From a checkpoint of a small transformer trained on Wikipedia: rotary positions.
Each number is 50 + 15 x the weight over its row's rms, rounded and kept within 0 to 99. Layers, rows and columns count from 0. The size before them is the row's rms in percent of the matrix's.

# layer 9 MLP up, 256x64, rms 0.102, rows 0-99, columns 32-63
005:70 36 61 48 65 44 40 26 45 49 42 73 45 65 53 51 54 56 89 70 63 75 52 62 40 40 69 51 47 40 64 49
107:67 44 44 72 56 23 70 46 25 49 73 35 53 45 53 53 62 80 65 46 54 60 63 60 80 56 46 67 67 60 58 62
110:68 54 50 42 36 43 29 26 51 42 39 65 34 36 31 50 57 80 46 63 60 50 51 72 65 66 55 59 23 84 55 41
103:50 66 30 56 36 23 47 23 36 81 45 58 61 62 44 60 79 29 26 50 40 29 74 62 48 32 30 51 30 47 47 63
007:57 55 44 51 60 65 78 59 72 56 70 58 72 62 69 48 81 66 52 55 48 72 61 50 59 75 54 63 47 62 66 62
122:41 55 49 53 47 73 70 49 36 49 87 46 64 39 47 61 22 65 57 62 55 60 81 70 34 35 46 73 63 41 56 69
008:48 24 42 39 35 43 31 25 44 40 30 47 51 37 43 35 34 38 51 43 38 42 42 42 18 38 54 34 36 26 53 44
142:50 43 64 65 59 40 63 22 17 46 40 54 41 71 36 47 63 23 63 38 47 45 61 42 64 28 50 56 36 63 61 38
106:59 34 59 55 67 71 39 47 41 37 37 57 29 61 58 45 61 45 50 46 24 50 60 60 52 47 76 50 44 65 68 46
144:57 69 62 35 51 45 43 34 66 31 47 28 48 77 44 54 63 67 68 51 33 45 33 29 45 60 65 83 58 46 74 27
105:57 57 48 66 67 29 85 69 68 38 77 18 37 73 56 27 69 44 29 54 55 34 43 63 81 35 62 66 61 47 49 41
106:48 68 57 44 57 66 58 42 44 50 74 49 43 47 27 59 81 64 28 33 49 67 49 45 32 31 63 82 50 73 39 47
127:29 66 30 37 56 61 51 73 51 57 81 28 46 58 43 33 37 50 40 37 50 57 46 49 54 43 48 48 21 48 65 32
071:50 71 78 25 62 70 39 25 37 40 73 59 50 46 31 29 59 32 59 63 82 16 32 54 46 66 53 63 52 48 35 58
136:64 55 57 58 30 60 57 43 34 47 54 40 50 79 53 45 38 50 51 45 53 80 57 34 43 51 63 74 47 69 43 55
090:63 55 59 54 52 42 43 59 50 38 52 27 55 79 62 44 51 27 47 30 61 41 22 50 56 40 41 74 81 59 70 73
120:70 35 46 54 30 59 34 46 55 45 55 35 28 62 79 55 67 71 63 56 54 54 49 37 43 40 58 60 51 83 76 15
119:48 51 58 85 47 16 59 60 43 28 57 62 22 30 49 26 45 55 47 56 43 48 69 24 21 58 72 38 31 53 75 22
119:63 73 63 52 57 22 47 69 38 22 39 58 42 67 25 51 51 48 28 40 50 82 46 55 25 44 62 50 25 62 72 38
114:55 56 36 65 75 48 58 79 67 51 66 59 27 63 31 43 59 71 52 25 61 60 40 35 46 60 52 70 63 32 82 36
101:68 54 35 85 66 46 42 73 11 25 44 63 38 65 50 51 62 65 39 34 57 06 67 34 59 17 45 43 64 44 60 52
089:62 71 18 56 45 47 33 51 38 59 57 51 64 49 67 77 38 57 85 43 38 39 47 47 70 36 50 73 42 55 40 23
080:65 54 85 49 54 48 61 76 38 71 42 65 41 45 30 45 42 38 46 22 44 53 74 32 35 57 33 64 30 44 42 57
101:45 66 53 41 37 36 50 89 42 27 82 42 39 33 35 70 52 83 49 65 31 83 23 34 43 32 60 64 38 65 46 58
102:34 72 78 29 60 53 44 37 23 72 66 32 60 59 39 25 39 32 64 46 56 42 55 41 60 57 65 57 68 75 39 73
101:66 58 36 63 57 50 42 47 40 58 69 58 49 59 68 22 87 42 72 22 45 58 46 28 42 36 77 46 35 47 65 54
112:78 62 47 53 57 53 75 68 38 53 57 37 38 30 48 30 78 47 00 52 61 67 65 21 66 28 68 43 74 67 39 71
093:70 89 43 47 55 72 85 41 52 43 38 35 49 61 42 20 66 45 67 25 43 71 73 44 23 60 45 48 31 14 52 42
121:28 45 34 44 41 37 46 18 41 41 78 46 61 67 46 20 63 85 36 66 32 56 58 58 68 59 45 51 58 74 71 53
125:46 62 47 29 77 26 44 60 18 39 59 42 27 53 38 47 53 29 62 47 45 20 60 52 53 61 46 37 43 54 77 53
103:45 54 44 65 86 41 19 81 43 64 72 40 71 32 29 47 57 66 45 32 32 51 45 45 83 63 55 43 28 47 49 69
007:46 40 49 28 46 33 30 30 42 48 30 47 29 40 47 26 22 39 42 33 44 41 49 43 39 38 36 31 44 36 43 40
111:67 51 46 58 82 46 41 52 39 47 29 44 29 08 49 60 64 71 45 24 61 55 64 53 70 67 54 53 47 62 62 26
099:62 36 70 59 49 54 77 78 28 60 42 29 64 61 61 45 69 35 29 32 36 34 80 60 60 41 33 32 45 41 50 38
114:45 67 55 84 49 41 67 50 42 16 43 58 33 68 49 28 66 42 61 68 55 72 69 60 52 57 59 25 54 51 65 28
133:58 62 41 55 53 50 75 55 35 35 41 48 27 81 45 51 48 16 49 46 41 46 42 49 54 30 44 60 31 46 78 09
098:71 77 49 79 63 46 50 50 20 52 63 70 58 26 44 54 56 64 42 69 38 39 56 55 48 40 37 56 59 34 57 75
104:52 49 47 66 49 46 57 38 51 35 70 61 39 49 67 90 35 56 82 41 40 58 81 20 58 56 45 76 50 50 61 64
107:75 73 50 35 40 60 50 58 47 21 66 36 65 37 19 79 51 65 34 64 40 50 80 38 57 21 38 50 32 41 76 58
097:82 66 32 64 64 62 62 67 54 46 61 41 33 21 29 45 34 59 18 51 37 58 42 48 67 15 52 36 66 43 75 38
064:66 47 53 49 35 31 29 68 42 39 32 48 85 59 41 63 29 62 31 63 45 59 51 37 48 61 67 42 44 90 62 66
100:38 55 27 58 60 39 33 59 79 46 81 51 39 52 48 32 60 55 54 33 51 26 52 45 31 52 46 78 36 71 59 48
005:53 53 34 38 70 51 48 34 43 47 46 58 99 53 39 23 85 52 46 71 32 87 57 47 39 61 58 67 42 46 60 59
004:44 47 62 43 54 70 61 67 45 62 55 51 70 52 49 49 71 49 64 55 57 97 57 47 36 56 60 68 41 41 50 51
111:74 50 44 52 20 24 22 55 47 20 44 51 36 46 38 70 55 72 75 54 57 62 38 34 65 51 23 35 51 36 73 45
113:41 53 67 58 60 49 63 48 56 50 52 42 39 82 33 38 57 80 46 35 44 56 65 74 58 63 62 51 44 60 49 47
128:68 51 55 72 49 46 52 42 65 44 25 47 41 34 46 58 42 54 58 50 47 59 40 53 55 61 30 66 36 84 75 19
111:47 80 44 60 26 30 31 54 43 43 78 39 58 52 48 49 71 63 19 61 42 64 61 50 56 45 12 53 85 45 65 54
006:31 29 36 31 47 47 64 47 54 35 41 29 46 30 41 45 56 38 30 36 23 75 38 31 41 56 40 57 28 43 33 43
115:46 44 40 69 47 44 68 37 41 47 64 46 35 70 61 40 62 58 57 49 37 49 51 50 64 47 38 69 33 43 87 44
118:39 70 69 58 42 41 60 35 47 63 63 41 43 51 52 41 68 57 34 37 34 65 41 57 57 13 76 61 41 41 42 37
115:53 55 77 79 50 49 30 59 35 38 49 30 58 56 56 69 35 42 33 29 42 83 42 51 56 55 36 77 64 79 62 57
087:37 48 76 70 28 52 68 27 66 51 71 38 31 76 74 50 54 50 37 46 46 61 42 43 65 51 35 58 65 84 19 33
005:56 46 56 31 33 27 62 28 40 54 52 62 17 45 60 52 27 44 43 38 62 21 36 45 44 40 29 37 56 33 43 35
109:45 60 58 46 46 57 71 41 45 51 38 21 44 56 33 66 41 57 39 58 55 33 61 63 76 41 67 20 52 48 52 32
105:57 70 24 46 95 71 66 56 43 49 69 36 40 71 21 17 51 67 21 60 40 33 33 60 45 63 56 45 67 37 50 54
009:57 54 64 39 44 16 32 31 26 51 41 50 23 45 33 42 23 39 49 50 54 28 34 53 43 34 44 41 60 54 42 44
110:32 68 66 49 56 54 57 36 28 41 77 58 40 74 57 66 64 52 40 19 50 29 48 61 67 30 53 52 58 53 34 69
095:50 51 96 66 62 44 64 46 57 41 38 39 41 59 42 33 79 46 34 41 31 24 38 70 64 33 59 43 30 56 62 71
117:59 62 83 79 50 45 48 21 60 46 53 43 60 56 50 95 54 62 51 44 21 68 37 55 59 51 38 69 54 56 45 40
097:48 59 65 72 72 24 66 52 36 51 52 52 53 65 52 38 44 42 47 35 39 45 55 43 68 46 46 71 73 57 51 63
114:58 55 54 61 67 44 59 33 38 43 60 44 19 89 44 33 72 50 19 61 54 58 43 50 48 39 76 44 55 49 54 47
107:72 50 80 61 61 18 81 75 44 48 77 37 42 35 51 37 53 76 52 37 53 34 81 55 33 73 42 57 50 43 54 45
108:38 53 59 43 44 49 33 76 36 31 73 53 55 35 31 44 55 36 46 43 73 35 49 69 66 44 27 56 56 62 62 71
121:46 50 65 50 50 38 64 53 39 54 64 44 37 71 88 28 44 34 24 37 66 34 55 29 49 54 78 63 64 51 63 67
096:46 64 46 50 50 55 64 31 37 37 46 69 28 56 46 28 48 74 60 35 78 20 44 40 28 45 48 68 61 61 41 91
122:37 78 27 56 58 48 29 47 40 43 58 49 42 35 47 26 42 55 36 43 20 43 68 63 50 43 31 55 46 45 68 65
088:66 64 33 48 61 35 38 32 56 53 57 56 51 50 49 66 60 59 38 42 70 39 13 53 60 72 00 66 44 66 43 45
099:47 78 61 65 47 75 34 18 49 39 38 50 60 49 48 35 44 55 54 31 38 59 36 43 24 38 84 39 60 54 42 34
094:59 40 22 32 64 52 52 70 36 22 47 30 70 70 57 50 74 67 21 46 15 50 60 41 35 35 55 56 53 56 59 57
110:42 69 50 62 69 52 45 29 69 52 75 50 34 52 41 08 60 52 35 37 41 43 41 65 47 44 68 49 32 62 62 64
114:54 55 52 49 69 59 42 39 52 43 69 34 41 45 64 40 63 47 58 28 67 48 50 58 52 51 58 42 13 61 62 43
090:66 39 59 65 55 41 61 53 59 27 54 48 39 55 38 76 68 67 47 56 53 56 73 62 62 54 77 23 46 80 38 30
143:75 54 58 40 58 47 91 43 66 67 38 34 52 46 64 41 35 70 30 43 08 59 57 54 58 56 37 84 35 57 61 54
093:64 45 60 72 76 43 29 51 41 51 74 37 75 61 48 43 57 60 64 57 39 37 78 51 68 82 53 50 37 77 36 53
085:60 64 62 55 23 45 38 41 40 57 74 45 37 54 47 14 48 28 33 32 99 43 51 50 49 56 28 49 55 71 41 49
102:42 34 48 90 77 43 51 44 30 55 29 44 41 53 56 10 64 48 65 56 67 58 61 28 75 28 30 58 49 50 50 65
009:57 73 61 73 62 66 50 60 59 52 71 62 70 64 62 61 82 64 58 65 41 37 45 68 66 67 55 63 45 64 59 59
103:41 82 45 51 63 44 82 46 59 56 66 48 14 55 25 56 46 59 33 32 62 51 80 28 18 55 73 39 27 47 70 48
104:50 71 57 29 55 40 51 48 67 62 35 55 45 48 53 36 50 59 33 54 58 30 59 59 52 53 31 42 69 36 62 76
094:32 60 50 49 66 31 59 56 45 18 58 66 46 77 46 38 51 63 29 49 38 17 54 57 45 54 61 43 54 48 72 32
099:65 62 52 59 51 49 68 57 43 18 78 39 37 46 53 23 29 68 78 67 68 32 24 21 59 52 53 46 63 72 38 47
007:60 48 66 25 57 41 47 41 33 71 43 53 43 51 32 39 32 37 53 63 69 71 66 52 38 29 68 65 71 50 45 50
006:45 19 33 43 46 72 42 39 59 47 29 47 69 44 37 39 55 38 52 51 49 73 55 34 21 44 72 52 37 25 46 51
101:69 50 60 37 56 68 53 26 57 55 50 26 68 82 43 55 54 61 50 46 50 52 24 29 53 52 69 54 43 82 51 54
107:66 72 57 29 52 27 47 33 42 33 58 50 22 46 49 79 41 45 30 53 37 61 53 46 13 46 45 57 40 72 71 63
114:27 60 42 21 77 39 55 62 48 34 54 33 47 77 41 53 64 33 38 40 33 46 59 70 60 32 53 22 68 69 77 43
114:45 61 32 67 48 19 74 25 53 35 65 35 43 43 50 39 46 82 40 30 42 73 48 49 66 70 68 51 50 80 68 33
118:40 62 17 52 48 42 62 27 34 40 59 29 62 49 48 57 61 70 40 38 54 42 47 56 59 34 21 64 48 60 66 49
111:55 64 67 50 53 53 49 69 45 49 62 34 53 43 52 19 61 30 48 59 24 32 84 48 37 51 31 45 59 70 64 43
007:69 35 64 47 52 59 51 49 74 68 41 80 64 55 63 45 36 52 72 47 73 72 76 52 37 57 68 47 70 41 54 61
115:67 52 79 56 52 42 68 27 32 54 80 61 40 51 47 29 58 69 53 78 53 53 47 48 32 90 40 60 50 38 67 60
126:62 69 61 29 41 51 55 74 36 44 36 34 32 57 44 74 38 72 41 23 43 75 63 36 43 26 50 74 60 67 43 72
035:52 55 26 78 44 78 29 54 56 51 53 41 69 58 56 83 54 69 27 46 58 12 29 53 53 67 15 60 17 65 53 45
111:60 64 64 55 52 77 74 72 56 51 50 27 28 34 61 66 65 54 64 46 25 34 53 50 34 35 72 34 51 69 47 46
082:49 58 71 38 67 69 69 20 56 28 47 41 39 62 61 46 58 43 47 76 58 51 59 65 39 33 75 41 41 43 63 88
085:62 55 67 67 55 45 51 73 38 71 55 61 45 39 04 60 50 45 32 55 48 54 64 49 60 61 40 37 35 59 31 32
108:44 54 68 74 56 39 55 57 31 50 40 46 44 90 47 30 54 49 08 38 37 48 67 24 75 39 61 44 44 49 69 49
108:65 54 62 30 57 38 38 47 64 46 58 39 40 21 57 65 58 37 72 37 31 63 56 46 30 77 26 71 47 46 67 44
105:45 52 56 61 48 73 40 60 48 54 69 54 61 41 10 15 56 90 40 30 34 42 57 53 69 44 28 57 33 57 61 55